{
  "num_hidden_layers": 16,
  "hidden_size": 96,
  "num_attention_heads": 3,
  "num_key_value_heads": 1,
  "head_dim": 32,
  "intermediate_size": 192,
  "vocab_size": 628,
  "hidden_act": "swiglu",
  "norm": "rmsnorm",
  "norm_place": "pre",
  "norm_eps": 1e-06,
  "positions": "rope",
  "rope_theta": 10000.0,
  "rope_fraction": 1.0,
  "qk_norm": false,
  "attn_scale": 0.177,
  "bias": "qkv",
  "tie_word_embeddings": true,
  "parallel_block": false,
  "init": "trunc",
  "init_std_qkv": 0.0474,
  "init_std_o": 0.0,
  "init_std_up": 0.0474,
  "init_std_down": 0.0,
  "optimizer": "adamw",
  "learning_rate": 0.00367,
  "lr_mult_o": 1.37,
  "beta1": 0.9,
  "beta2": 0.98,
  "lr_head": 0.00814,
  "max_grad_norm": 2.0,
  "warmup_steps": 428,
  "schedule": "wsd",
  "decay_fraction": 0.764,
  "decay_shape": "linear",
  "final_lr_fraction": 0.0,
  "batch_tokens": 16384,
  "max_seq_len": 256,
  "doc_mask": true,
  "train_tokens": 149900000,
  "max_steps": 9150,
  "dataset": "wikipedia_en"
}
Each number is 128 + 24 x the weight over its row's rms, rounded and kept within 0 to 255. Layers, rows and columns count from 0. Numbers have three digits each. The size before them is the row's rms in percent of the matrix's.

# o: layer 4 attention output (transposed), 96x96, rms 0.226, rows 3-31,34-63,66-95, columns 0-95
# v: layer 4 attention value, 32x96, rms 0.155, rows 3-31, columns 0-95
# gate: layer 4 MLP gate, 192x96, rms 0.195, rows 0-6, columns 0-95
# up: layer 4 MLP up, 192x96, rms 0.184, rows 0-6, columns 0-95
# down: layer 4 MLP down (transposed), 192x96, rms 0.185, rows 0-5, columns 0-95
o34 114:179208155111120144138156150129121148116135122123181140113118106118154118107120112118112144101103127132145121174128155113107148159091115149132120116107124111123074093141106142145108142160113143107101141118145157167095153111161138124127137132110128160170164164166154130129163132111178156123
o66 092:124138198116144114122153128093087163149090151123088070143104119140130139101154131172126105158125122121078105091116112111155150140113124136141105165137128142159128145132115087139111138137114131144116127134122104091146140113139134177114135180105138100160100101165151156135093116147149153107
v3 082:130158119085133134149123123109156154074187113134146117103139118076136168102100078129137162147081105148123189137140152127155124107143140132155126100144110118135093105173158149132145097143122161166108143142112122118125118144124118140124122079138140132153172113108153088140124118156140114109
o3 087:134077122165121132120140117158178139106133103112120139117112145147127107120168129137152117163121121140148167159074105095172164100183140088129168123127136143123142143173076108145086102145113134156162148137104116127109127147115115153157151123132159119119109142112159130156139109152099165147
o35 097:156160152096094139135151162129120135115119162130168108077134128096160118098138130130096144108100104121120103132133139083087134125085128149158117126100128130153078093157130084134098137123140101094119126120174106147152135108171144078134164114129149137125163169101160124125146117112144098144
o67 069:144133096133133136145149127128093148092129141133125160143146131084101117119116118154113107105077119105103143117152115106149085143140128129175132138097155087099114159155138141084081076139149103145124095150133107171164104132151113157140168101151104128132115121166103170100107099131126103156
v4 092:169119130136123111118126118101109129184104132113161124112105127139159078140152141142122116118128126128153116150151119095158151165157151159094149182157171117074138142102103148118151121093103113121133130129121178099103136149132177157142104136119116103146097104116147155113144114174139142177
o4 092:205181115147160114116109144160111105116105172188129088104123103118139145115098096128097121108139131087107097131149140125098124116095102125151144152151137122145167131085134134094112138120131115119113164128139089104115130115164139106117139124135149169158153117103127117147160140108168151115
o36 094:145099133146163150157124123122149159137129105138137124144074159130162117121113128115183137154139126111122124121108092114186122152142123119131178135149129138099126132118132173139126110147076149165132121191131140090076138135074126143129140119145129096141099103130088128080126155158151147126
o68 085:138136181073112119108102129130143139170112122117130139137115120138116184139147116120169171132138148151130127149138124119118167130168114084127144121071179150111138141136127102181125142096125147118162127159155127124113139121127158115153118100089159138148092144102141094135151159153090090111
v5 100:144110107125103155148156129100138065151093132131127087133126140148071069140119162128134099135147151169158100123107171126101127124173132118100131152171138139138148102106086101151118082139108162165133122127132143131129133069114154143170113126116153159127130144119133156107135134139116117128
o5 099:131116100162169130156143128118120135103143102090122108117095085122119112106154137106124079115088092145114099069128103141141119140133126121172140135149140127125154124109165161113150157122143122147102132139155107133134147166092124115087165080150139111081105144089108123152147105083106130159
o37 098:185144148117154082148124130148088148132130118149133164115145115142091107160084143109133120133193122105145141128125105137125093149159135160133136086165160142141110132064123113153164111168113128135099171103136121165125141127123153162133143107102142128142149137133108122070122138124124128167
o69 107:122100156139129150096129140130115158134109159139109113127133150182142130124154138104149151133165091107162089167115180146136108139140123082131130101123103147174133115156116135121139112137131138126143120108116140110149071094138141143130085179094098085114098151112114119138080104130176097113
v6 100:125118142097081136158111123129131110124087090149115102115070097141134120151111124138117193173091146151110143149117171104147140116110135114156093117119124120106103119134124094109104143103119131119097120132082124094101134147142138187118140161101123063142146111146132149141093132095145115119
o6 080:137111139165102123136102116207116125084134124167106118116135158132154094161143132129159090177151112134148174166113120118108125113141129110137154116161130143155202123142074128146136115108133143159173134125091109131144127152119130140083143152120110118121127139124137084150129114148106121146
o38 109:149197141109115156168123147146130162162139099114140147130093123103138117076120132118124140110088093097095088145131125112126120146099087148145125118155123076150097097133168138119128102142129112132077111134153181143131124133130152071122137114126115127119153153111158128162148133117153164112
o70 112:118128142143147104162080131125134136133136116115098143139090095129099115147144123137129157114087153149093119096096089119145164111072171151113077155110147141100111158077147127147134144148136127113148117144138079119110158155083130189135151106127160154143102126157112122136151133124139142098
v7 097:122137112116133126107087113159126114104169127121102115136100048123147132121130115151121165103125107157126160167139077148113146156155140157154119102116102127093153091149130152108155073094177115123094128107166130137128141120104114121107110154145081115132109123178154139133130134142149114114
o7 096:138098161133119103112081118110125135125110122150125116156123123151138123145122111115127128105165107180124155154117145111143146128130123123135120148103092121121142141139070083126079149155112129150125087109111164149129089124155160152158109171094106132184137086162080157151089150133149137101
o39 107:111070125091144156100117140101125133178096125116099102116132123124132137112156144135172124146123114109075077098162127142152130149115137131124143185124134129133124134163177135138147122096151096154098099143130125097169097136120156104119114099162133096085127124126157148150112128144100175114
o71 087:154147120128132138115085115129178143092142077123177185134142106090072103138142106110136130101092160166148126116133115143101120123140142124120136085090140121070183138128117135123100135124151122141129112149133131170110145148086139125107130100152088180130114149129116150123136110105117132114
v8 090:132107105140168146108082107161080114160160169086098152135144116125114097109121126145156130132115114143141102117111133163099133096112164147117146076122165148115141128115063162115123133148123122175142118085119094129156098147142098114103138114164151143101117118111158126143133079142129120121
o8 100:118109111162147137116087113068116109118124103149238098121154118160116161162154141099114136122115118141105116132103140131160134153144112115139137122135166075107153128112119137116115145092152143122132128080132150147153099145133123143109121126144164150110107128133124113164100139082132139116
o40 115:142135110106172129095126110093139112150082126137140132111185132115127134157119143140180081145130142152106163117170137199121127149155145131110156155119137085132108160133124134143114138126179127154144108129128114138131113150084082133126070100149131155085135150126107145149123134127096141121
o72 104:143110141104164139116110148153135118125094145155142095106146127096123140136163145138098078162137117113081078091134085145120115115132142113172098084158119130146159127104160113114124146114131101135085157121136116115141136122090045144100101119123125092121144113094138146140116132139121170133
v9 092:137082091107114128130104148104154103145114113140148132094104165101119106086119115124133154113107142149114131192139183126110106112124146147149149110106110107081097154105093169123132119100128123156134128150118100139151077111161156145164100116122138143108189108127177112121128114104115126123
o9 110:126138101163121123110101105130126104118150086128152118106135118127093125133150166101112123139084158111076116133103096127158157140146129115168157134136138086136133129129125126116124121145116158169178133114141126135144094153101108135104136113147170154102123103107181117215140113138121181139
o41 096:170199126126109105125154145148132120129134132114128147067132131109115109135096175108081115129119132096080121113102100118102138147113145190152124130142141084142090113114157113120123136153111124107125132110138111142147119136138115097102141107133190154124143170101175104140160136157141137146
o73 093:101167112129104133106105123132106140127113141131134132102129125114115121093130160122098121142114157098051072122091117124113112141120138103186128105122131090139129141129162118090090149128120107148160134096131126115152079123129098132109109151128145109105118113087168140174088087165146157130
v10 091:108140086108141136117118151129079118122164134104135128118132134175130119127141162164152129151140122081163102147129115155148103164104127140117152153108152116119147124147061162132124125125109095101133098123148085177153102107123186106117131140176125116139112177151166103131144143103138132147
o10 092:104195153117129142131105136155096141142121145157154110128151134104137154151129116117123135127103135111119138094138163109119101101076069113182150093155136145126107133100135120126122157148118102155154123101155122136122130067153118126106104107132120111148170115117138140197117170126137131082
o42 087:097095106145152130116115119089132150139147107153088127150135147116123136142133156158163102141177117187110128117152115149147109109125131116146160135133142115091127131107147130114144122099128109186126103155093113099129091116081121183143101086162095136145126102145120147178119151157080123143
o74 095:137130150120128141106129190149113098160155155141158125084101132107136124162117131125090156164125094125119106130151121120106162107116100103144153084176126171142143107120123118153142145125091120076176140104140145103140132124134099117096124146114125144135147178100139107111144190122147136089
v11 095:143135131132135100131127139115145160089131136134157164097144124121193191118125146134110116113135132158111141119144098138103098154119100159119127162106135136076146183178094139109172102116115178114145121112130119124112139163106149088123120155137101104111127116176106163115087132116114141135
o11 094:168138136137118091131127096138120148125131088149102151151138137125151115148104185133133106095126147107101180140137122147146126123102112146096116128100099143134055103069139142168129142148115113144110108101138105138083130095132145117159142116091105119119155070137079127136118120139135135090
o43 077:127083114112106100101182128097175131123139136108122094106106147130162147120151126128157086138125145162115138105110097118121146101158183152136118153121121171082109123138131175128136131108147137129149135155092086089093150122163142141107141123158182121132110114143121132082112151151130107153
o75 101:122175106104089151095145127118187106141132095126189110125160134113150136103087123124077148103131154123161124127132123116075125145113109142135137098133151141122164128158156107106097169095106150113126163096145170136120126135143134086119132167125095127147126163098120103088122119107114145123
v12 112:115178076107120170134135165115173155074107121135153079135137100124136137123131151140135143124155143117153140144147093156153104121155098126110143145147122127085157089129130110141155069084105144140126144142165148139120136109102139088145160136097114141101157102151127145102127139088106149131
o12 086:153112166107119082117113094173141154157160135101049117130107115125157095091132130119114114118117135158151132057159064136142110133087129155126124157142101166122117139107135145124149158143118131157092137141155098119108153123108135148139127128090099111126145106128121142126172131120126130124
o44 107:125079139151123078144137145144128117103160145168113116080141144176136122143124166126116153133160139091138121097095083106119120109132164164165126143144153186136125118120173100121154126108088128112122130131127090109130121095134139149117145137132178133167112076099144117082137143120131121141
o76 128:142151119151086145113127130114139137110151120129178162100130149148141119119139129114152156103138122120188131157123182117098121140136110120109144112113138130135132113162099169140111117121111132087155098108089169116121086149149185086138125170119093140118117174133107123097099082122148090123
v13 088:126132144079154100128115093116090113132110125134120168104097118122155176112129099137130133078066087140114091128152138121131131145115146149133111150114146127072138178142097133121074145132127118138108092091091120143106132123155078135116129121148121093152112155109130130138124109188139134134
o13 089:157081119190128110107125137146093096102121125173130102084140134138146128165131111123115113111110129129113104153074135093134117076150123109145128132126133075161145112134125112136120124131122140164154130106103123128158072127130111113126133121165167173134133086122139090195138125118144144128
o45 093:148131144100141159119115129127158144144116118100168133112072147112187115116144093126146101142112148149097110158149129131127129170115144150124146131098119114091094134161102197134095194155135120110119132131125141126116193155126137106113102114133104110094121130148141102149136125180111117117
o77 105:129127158100155094132087112147114141135108102117102118151143102086124141101134151147111112134119169143074092081132094134122123130107120126158088124132138132105142118105144076126116165110109135169116160118150097140133153122100106151142129109142144117118109101115166145202104112149069152142
v14 100:130073120126153177146105113166106119138126108140122122131127111170112100114152095138133128070106156107137136127110085096169156178129142130130132081157140129137132116089154154149109145126194093176151121154095124154113143108156126144088120130105126138150136127138133138133131073130121113107
o14 111:114140162086112139084099171118135141121098181156153134111139137133132155141134101135063143121176122131142101134148144116094134118139144142189145164103125118124135146173099131090128110147122130092146134113154140142121119150142128153160114197137145149134147162123145150139106145149170151145
o46 093:107101122169143177160098128135120131126122088139100145159112152161112126158147162120137142160115148076153121132111127159175148119130113075126163123141107132151181110145133107154118128099126123146139132115091148123121122148082089108144145142162106102095073107107112111162095107132112146111
o78 094:138095133132118118145094120124126130096125071097100141117129133149104133123146109117183122134112133162136152147134120139162168152144137117096137140120139097102106114139085136170137103100124124139142107153155119132093165149092129126123155080141183176097139119145122140177144125152054120134
v15 091:139092160127145070116156132129101132120152150118142139107138149136182175110097113132159092119107116154114141142147136141089122117143095124150133150112110133144143163162154120106133140170151134147138125120126105195137121135117068056118120107154142124123145158120116142121169101092126155140
o15 075:120129101102124125115124123134152122118105083109072167121121121084129097065114120145077123091086150088131158126127114160120147126155135112107098128103121141144075146118116117127096090183114133146137103174140143137130133135120080131180105133105132128124142096156163135130134101128116147131
o47 107:098086132119100109088116104140123091095124145104142106121114117134138143156140112127119125147124148166148130153114127111106134103115169127137111133095132188101157144126078131106119174108140127085159175081104081132146184127146102138096160136101135107116101110133120103113110115137136085155
o79 092:113157106125097122132132107128136131155112089123147125140158134100120083096083170099110120121138156145140137112132151131119111156106091155117183138163141091150119121172145080094117127112137148169122121089134162149159088128154143088121123147142127106099148163120154118189102115123102132147
v16 098:096171110098175078118137118130123132077137102127097105115171072125085152108142143122098129136146115188139139135150140113121105097178105126121121123144125145121142137121138100147104108092099112094105119121134146133120123139121064109127146148088141135089121124108158123118176138130096143142
o16 082:151066152147161089123124138162169127147122116080094101138116127105157091116119108112128102144108154136135093104068088163152127126135121173094086127153127137071148120137105136103131149116140147152088134114146108112125158123111131146122138149132107129112128121155130120102173167107118104156
o48 102:131065153104168110098146144147117061134110164151145102076155125147160104122130130134142135120137172093109102129149120131087153150111136155165137159103132151129100107152157138129145162127096136088138123122164102137137150116135094118098131123120168119097150108145139094080158132139131136122
o80 098:122147158157108117123163153096142163104098124119149141148117135103129117118140130121149119129125151117161109135118194137113131114156126155119134110117116134168135120201127140148097139133129129121124095138084169111107103144159185106151124160131113130117118156153113109143094038132143105154
v17 099:132125130113136152122143110135156115111131106144129135180128134137121148084160108103121107074138136098135115135143128125089128144153089122132144120129175122089116189101121108148108144154126126142110126153150177132139112142085121123168132137122124190106121111130104152116152125185053138155
o17 092:102098149100135139131184129084150136169119124086119114112102128126098136105144111114094123117131149140093083097112098138150119123145148131133091155128086114137112143112176104116167135138128121154097125150149143129134139171070127134135135096143149156093109084132125127098175149129148174161
o49 094:142105130124132118137161145146140101085154160130114154103134133159102142158109137135100115119136164101149143124110146142118158172140163138112098133113134184115113139121123122127155184144126113077137160111092097131116151127164119155110119135143161152164115106171141096047159117141115140126
o81 125:115136149120087152101169119112129158092098109136162121110127141141177167080136116146133108128147140108148113147125196141111108162161114098154111111133122127149151112152093123111096124119113109128132143106089172107132118132155167086125123175147108117118134112116147154123077077144115114152
v18 109:165107145169126128129180157132080127128176147159149092124086124147153126112125107141139127121107101116096115138108129096155122160133115136180173145111162132119118126167115128126148152128149110137135147141137130161168114083119107102134066161106165132164119130116121167128115160158161141113
o18 100:115171118092087114091104139150122114144133131126092167134106105131120144106120096122107144125104157092128101100099104151115135114116168105159184141109111135123126121144150124114136079164088137144179156146111139136132126109122106144142122160118122151173149125122129133214103113159152144136
o50 136:114111133142077136112097108140095127094166133106141140157078113147117139143157124110103174118108130132121069153085111077141127116076130124150139131111128162101162101117120120117138133113099124097170176088111105117144139111144141127100162145110119090132118125111138098152100107134155098161
o82 107:114155099163083103118106087106094122125175098108153162159098114160126113117107133085149159098091154156120143144101160116130145140104118136116191137124150100104110113130120121143126109135127154140198125118127123143126119129151169108124165135139142154126137146133132116201118116134128098140
v19 111:121129137151128077141129147125128122144080144154112115150189107105100083147077124127105170152113096162118108088124121122159128100145101135132122103146105143131118093110149111135155143178157134113151101140112093197152152164147126149108136107130130118115159183137129135133134105140154138127
o19 099:128091146084120108110062134115134178137106120116122168117153126136121127136128120143187129172108165106159147138165113155134119132134137117124104123102154167121071151131104137121098120135107108121144116138169124115135152104119116133155055110104105103170128150147137119113096120159120097108
o51 112:136140142146111107130095121125091092138119147129122128158143101134111146129116146121084135130105111114129126099125117131088129096123116115153085097169128115171183129086134093134115131114121110108161134082124112141188138138143101073097166166095104107118112135109093104150128078129125085139
o83 089:122126056198142102183094128121136138122125121124137105155118142165146098142110141108140103108119140166163155115109133106142119096122144152129134126160138102123088182139155162145129143138146129151109132176141112154121115115153116119130131072132164127140137076156119101146154096126108114143
v20 082:150119127147114101116132132123096108168087147132144109102078175110193097167149112159145133148157123088143112138126113114132112166101134129128151187135102133080168136140127148100157120123163077114145149156137161132113153122133143126110107148132126095151120118132078146129111138142142134163
o20 094:129220143078117143117093136157130149142107178157078124115118101118153141105084103141093130105139123107169140082159148123093113087106130140124128157140114131157122129140127125133150100152105118139135142157098134140122115102131145098133106134125106150177158116092108127136157138133164123123
o52 101:092094126134100138145087091146119166112157113121141105169054137135153138118162124109122176145126111143144101155104114078157112114116108099138144137139121139100166123123121167116132122104069146146149133138088160101108135114098152133127146123105093081160105102113116135140106127158135117125
o84 092:132164129124103116152076077123135136144156100108125148144110121150108129148128147105159167117127153174160165126134131121128160116105110123083180166106152120099090129134132129167155121126125170133171102145144127144105106138129178112123125093129137159134107149126136096157160170141091096109
v21 109:139140148139098189137124137091107130146090147146111174166131139126133149148088160110097123096122122085104152122116123152130157133095158139137113142043157107121115159137085110110110148117131170118106144088111122115134169135121127157136133118143151121120120168134079113135115162122155120112
o21 089:143134123121107119107121085112065093120163111162139126103143163150113113204119162112216127133136136147120157174130157110146110148097136106109139097135121142175115102135157110172122131112140130139129112124102123129135102115098129109118089121158116107132121095123121113115094104140119123137
o53 103:149195100116121128120131123096141157134133105094111141156119109118116147122113091117115069104108080178125150103137158148142128152139135154117095092159122097125122154141086147136122087158177123164092122155121151137125121134153176139147104126150105128152142150144158125170126119089137124142
o85 118:137120106125169111110142124143107087146166139118116111123127107118140141144101110145085107125109135127075143094136083121120115148098147153157076124174135161104152125070117101101138150136118129122107173124154091132144174114106080136134127119144137120136150106113165143112158163100144181134
v22 101:105132133109122128152141139100126159139112126142131122110148068139085129136106164123123111146132123121099149143108147154149142143139108149129125122130150128171107125090136149136131156141140159083132136124069114175126140128155125147106106116137112103146165224112140140120134107054164146121
o22 105:148131105109132086105112135147141118134106149132080154122152153091133115148111137161153110155121145057132136168139132130090126113136120132157129113129124165147101149144116143123111119164128114088145127132127078100099179105159080137127084139127100096139147176145181133125109106136089116136
o54 095:140146129163079107126102113125128129133118111107111130175099114148121129125126115129107143102103110106147103135080132063122137097118146150172101091157104138142170102084111108121113094136127123102112151104147119138124139126142106127106162162114096110154128139114131117194127120078159088170
o86 094:120101080152128091133118147122095103155149115093076127132122118140121096132063132120132166121113137121115154153112127096172167150101113163105157128166152124128087148116137119145148133108133154104160122128133113146138136125136098146167147121128164156141124145188120116143172148083094159125
v23 105:130116111147135111143123143131112159133117131137137133154188152160102139118154104133116066090159141147133117075135095139131123107167123125111157112190135128124166146086109111153156159155144129121181128140129114119128137122099145089131156102115170141106092143113138127103081088164121139112
o23 091:136123159113152090143125135089098121120133120153145130136126092133127145083127107141069129071114152124066096119129099115120146162118120161118113155115124099098062121095152144131113123134155121088106110104201105119135148152124152117159148125100137136101129103159131130113100128101144141126
o55 115:114088112163152099129137107123140112100121125151108119137157143165115131157139133132153097146167171131127175115115105156142149118169155105108146135137131155124150173118110116139139137131129147118192140151108077118121142145108085166131117149130142128117086108136076113070098119159089108148
o87 101:134137142125115147136178131157157122114093117144156091137160146145168160085164135120119081128187110118157112129134146128098109122138105081154134095142112124160164097170147123129121114110118140146115152124123135123109112142136100058126120148121134111113144114105122124119086106147088102188
v24 115:103131160139146139157115127136122139141115135132130109150203094143124134154195142128094114102142119137156143144126101121130090163145155133145140083158137142097181131104089129153124134110115094076131102094117100143125134177128157120129175131135144110099127133088108155112083134140137138123
o24 106:120133142123134093121096146109077121107141148194149081123145114135130161130100137121108143100114140140147097143129150115113139103080100136166112139151126130125122104151124129115099165105162107144108097074135107112145103086158159147100142167109113115134166097162116122139116126079142084110
o56 114:108079103150169153130162131138166118142130108130100123134124146162158130107153121135193100154133148101119142114147097159147146142173128113141114141159135124126132164137125165142166122153103126153138107181114132103101105152093101177091083089132143099092119115132125118094133135152102123143
o88 093:141135139114145146138152188144176115091130143129133130122142096116134145068146123129151124111105115156167083104151119117080152104127120080152094091144108198145172124128132126159106147107112144124143114085117119134104150128106112094102137103126127143132135112120118119111129122141063108151
v25 115:140143119132175140125129118139099153097154142098089125128146122127160144130139126125131085137110114091118112120126120172104123087104117115114128119144171113154123084179117080107130143136091129117105112114128121135142129120097098093078196134131106140146089092100136171138175131142096148161
o25 096:145107126096120154136167125131140133164093152092169129138141158171131128109111072158117153085145107128134140137117157155084103113117108114081083097123128133113161140106119134123101179122133133063136124132139122131127142132146110128116100146129094111135116162114127134047098140119115127114
o57 115:099071105123148121099110113096118110097115134152159102150145143132149126156152115141147120119134184184142149175137150164115122126130128069104149137088128169121147156164117141130107160101155147138163143113121090131132120118105127166127095147139087160120120069137106125126108120126128134100
o89 089:180117113112134142154142149169143092128141101117187095076117154108155110164109088136120110135136128087121115134169139132110152128167084168099135128173138135157109102113124133142157130138132149106103117126120126113121164164116135110075141119152114142138166167121155096095156137134157134128
v26 103:109151107117098066100146109138166110128124131104126127119116176074127091142135125115102100144142142142128071113145123129106132077138105121096119139151118098180115148094156129121119155135110140108121121156111163133161119130137109122132142122107125137103103149097168095136167150194096134154
o26 102:122116131151165134142175143143148117132120140075139115143117122117121118093130120134138154140077145117094086128104122129155090155147126137082084123164147101114150137091165147115148150102151144101142154156146107127169134138103113091074155078149151143091092141118153130087148111139137134141
o58 103:128129163141175090134127138137131103122091147148153139131131148144148102142064116140097107125149148110121181132120153147083131129142113123123155095091114094118108150148130141118085165155111157102172084143153130128139143130128089116133117138094124184137139097146087146103148122153136133077
o90 097:103136144113134104142130153150123167166067122122099121171121138119153149133150141151129138157162142087096115118116153153149111089157124110137080153089106117132112137142173138119113148138121123125078133127096143099122073099141137137171106121102152099114107116107159132140106086161160133165
v27 091:139105129090109152133076124119162097108110129114134156110108128121140089113121135128146177125128159114143113159151167161090135088130139140115110132120123101114119064088121106121135100107099177146119119125120103132122098177162119124162104120148117150105176097113166161126164084124114126133
o27 105:130071110183145139125094095111142111116148095130190098096135125142115109127149162109134112143110110124093113152125115115147141160146114106134110113150144085140168146104130142118107164101155158150134133113144127142162111169102106125111148123148176144073093124126156095150135093093125144121
o59 114:165176145105164104143129143127158136158094117134136129067171146100127114121084159134143085146133124100105157102158129166102121153154149170118116124139139090147086153123154125132104135157167126146096098137151136153127113156116100102133108115145164185111133150129151125132151134124123157102
o91 104:123115146091146154113092143146146152133092143155126104091151137093123137117152142153110092159145117087080073113127094133121104127134144106172062100129116136154139152109161135103108151129135090139087141109128122111145099118095083149128102149132121097117102106096140141117101095127151159120
v28 110:135113104131142058091152134106088128179132162121164125106104169136139155128141101129152082130120126179145107151142138121097102137167150134122154164120131134130165187158107152108091116124128108139128121111110121116114138102120092102113103116151162102098108170108132137120117134135159138164
o28 096:145156100150156104141123153148096086105122114168090098120127076096129122103082119123078107082098128093115132097107118110122136123128124123134148136148139091136112107130145127135117105155143134172126129137100112138157083117138154094117164092154144176120133072132136138175148114111119161138
o60 110:109086143110129121097118099146130124112117131105149087119088125138181132143150084122157125151155143167134129161117103110139129122124164135134156140107132144083116150124077178109130155135105156111162162138114121132118175142116128163101129097095139063120115108131116121099107141181123112163
o92 103:117158168113142095124107118134093139185110140124126118159141106109100121102130184106125143144158143148132125112121132116106139132094088110116181118146134107139146121147148076121108134109130155175143143094136135149172082110144134112126104136114144083114108148110160111201101122153103123143
v29 095:095176136096120100129117126109174121139135115139125099132089105137120101129112132100120180138154145108099130102128131101098123111131162149112113100109162110107099141078149156134113164102133152097142133119134159094130129155154099142139122115129166153212132129090098160135151135165110105137
o29 096:115073135122096121091148110118147132181143136117117109086098128162113136136138124152180142157168127123155109143088077124140123119140147120087144134153109118148141110140166101127155127089142170125167149141106135110159127134102101149098130128129112137124102156129095080093153124103102097168
o61 100:154210156113127121175144126152152168136121155135141167138122129113127134126121117144084155099110102085090102111122152100102139163115139173125103110112135088137089111126142104123104130156122108093096109140156144125113127134159119086127124107150133132148155176098145100152141121100162142126
o93 091:115120129111115083120071091107092151084101141111112141176091097109125172119141135170125153106122111144065144164114142136117126137127136147119069145101130117086092166116139150133082139135130104120124131138082103106104149132136147171143152120155115117150120119126121146137114109129101132156
v30 096:118143108138183127115130114171079098130144116138080117135118126169116167106122108126171181169093098097138145106127134118135113130155123103141109122158138150125138086154144126125142093152144115163116120124167123116143140097116111108115097138161136147171123104167153144148173153146085097134
o30 094:078113145114087183142127150081161167168121163081142117138109117139134121120162106115128133134158100192177152091111145109117147107125132146135109117113136131083147136139095126122104138123104123144122136118129165140138117148099123140184104119126137127148108176104087143133130175116127133130
o62 106:122117130093134137116111139103074129131136173146137118119169084072103136134159159140117156124126145153133096150185140151114119136084103117104125139129138164146122111128150090130120154075167094132106149074123128154178129122144140098161136109156107123103139140142136134136100124117085160117
o94 091:135105158162116156122121122097126153066139145166157108117112157152130123173161123121139106141107107143185151164141170132148147116160130141112162102154113100123142128156071165140122102154158090136130110169118139133122140150120146137099124131166086140132142118150104134136100153118165106091
v31 094:117170104104120137136103113132121125060107143101142128115108126104146106137118118133107142141154122094122136134136169125173154104107164121107146105150110111174135105165121121113146117113098121130070104150094114162121123131124118155097155159079085093134110082135181103149162141101133119127
o31 078:156146155154148168111102154176174120109108155140159091104149162140122111147130103130131145141103137089147134148100172094121113132109126137139115126178155161118183103117093139142143137090135122095150182112130132158120155098157155094103102131165115127124114157092139157124112144133147127131
o63 103:121121109139139142148111136110122147114099105155137085122112157102164091091128123124130121096115138134119125150140153126114118136113085107165163127112110083136115107173159142125110123123112143159118057159159163128118112117098141108175124107134090159114143101117125161184154124109139147066
o95 098:148116137140141111160089150148119110151153120120083131099079105088071111173152095144119131137104143104088146119155082115136143100128144137136128152102146159111119126074131147127152132145136146093105112141139103121097155140095113154142138075134169158116121124158132105100179132134160136123
gate0 103:137149124118119111078104107132115090092146132156131117188141124109131115116192151117123095123127132124091099121099134148119126110127138076177119174145113112106167125131127095150134114155122140108138128080149108151109122139148102114103114159144134157122084081128121167116098117131155180137
up0 095:130122130141116124129136134087121143166089105112112139125114125157149106160081115125120148097096126104139142147109110095118137139126146168094152113095140124166106089116151172127138110118136132147154142133149102149139079133101177115126141118118114119137188187097162082181137166106128118120
down0 099:104161117122148087115120110101128099123130100176124131145132121159161141124112127089147142100081127119101118191114112072110153105061105135091128150118136105179125121103182140120146127120145115179150138166127121143107101137125138147110123133114139162104140136121146138147164113128101102132
gate1 096:081141119146114095092137069121122121154134152110141148107139135171119089127134153127133116110104126082133116144102100120135106125138143137144117115122131110093190150146143120109152092147089112139162165140139077121158105125120117114102135152141135124179159077133189151155142128115112154141
up1 088:144119128116118157140133173109143167095138102143132114186112090080145150146136139102153137149136128142104110104107122160097143089116170074167163163130100108142110095124166137155113124092142152144119121109131117124110102123087150152152097108150125162134116153105099150149126181142122120110
down1 110:138151142128148167140078158095123132096143085159124117146110116116157179172161119127146164147122177118158124132097131152159141097128152099138187184164111137135124134128178137160100154104140154149147140095149119137102099121147115121147123128154128133113091111105123138120091117136143114143
gate2 113:143175112138134109089138113078099118137116139146155179124133124149093128118163127093121191112106096109076139116108142143164119176157171105130138142141127118124148112130150149157133108159153109175123140133094137147170122144117131130128124096154093169139148126114129119161160177121119145127
up2 126:105108144145125147127116117165145119106155098144107105118130118133179122137093141140137062127133153149149096146086096136103162089088106134142116112128107100137101126124119129116135113128071160106128116113163125098092110112106113122120161161116162068118135116157137155118095076159136143151
down2 118:116104168115093135124094102105160150117148145134128131118114130125121146115123112123097078124128176146140102147088107123123149102113131127132149108141128100144145135134130127118110125144055153059139130130151122132138096145095129138100125170121173089116166134173128136199105120155157153138
gate3 098:151143145172096145120133130122119120127160136091095124207129150134140129121123158138169134124108113116095128147097150167153148124135130100165151133132098086151159162102167112164135108105145152170154110135139137117132121125110112137109169104110107176104158149126109192149134136101135123135
up3 091:118131094122165125074100111129149113128120095185143170100123099138097152116130130091112133139133115122134121125111100085122113124134161133143119133086155125097113086183124210128121137142109126104130145117131140162104107144142111128133099111139164111130117102123167074150131122163124167136
down3 088:131106163163096112116099143118122104126173116137153151176103155147111131160098128100119119117136132130087126144123128117148143105118103125148161168151093092104122145120165102156124120148100163149133125166148108143104128127065095112131137111074122165108132144149104128160128150113102166179
gate4 081:127146192155169151084113123103131147137169103135159161144144156166108143123144149126161107114141153181105115144098099096117167146164126137099134154113156138145097146112109129141136103146097123138126113149122134065158101119118138126138096126136096117100112102161133133134120145169160150095
up4 076:117157160129133146146100141097128182114157131107143134123113147142139143118198115168178123139127143119151090149110131106110146097116093111130128096098145098087140155178116148139092185146097132116146121151105115108121096123070122144167113113124111148115095146139150133141141130132103091126
down4 076:156106131132101125113138129123118147160134110090124146122164137093128137123106096113087119069099111111140140154121152119113105139128105119175124087144118126109105116125139160136139079144143113115184172086120175113158089130162136096122122098133149117137106153101141126071132143097128080153
gate5 121:132139132131119141093119124117158121098135117158120145108132072173109153115139169107159086141108141147122124147071081132132127099148120109152143156113086137143090119141131110131104139089108125131179134119127078133102139126101128105149150103083158142158104178144136125128093160139104168150
up5 118:133135167130084118113104128102126132135131134126157120134143151104161147140155142180128155130093110111125097125166188125154106141149129145084133134148120119105159119101083166159107136140155145138109167139140186112144112126133133136121082162133099140090162133086085104120151103134149090109
down5 115:098142110140109114117109119130156148128135157124151133148141109110134123148110106120104141139105112122128097092142138148099087107135099139125129153149117111133219146126119120155129142150117163135108096163193136118119084153098103163151139177171124151131162149104134150177093109122144132101
gate6 110:083140136121103149119162129123131124117116141134116132173138135091102094090147169165116176149134151125126127097128152117181104152135125118131133133167118115154159083123113156110128151116144104152158142138150121089108104147121113161122135160132162173146133121150118168163116166101144131057
up6 110:122154137102118086136153117107120089149118166073155150166163169131101108107129142131128151134101153073100122144160122090117143129148150130113134163093128135118100143137133118136145148159124118129149107069093129124145122153125111117099088131150121135096173118150157171143157165096161126142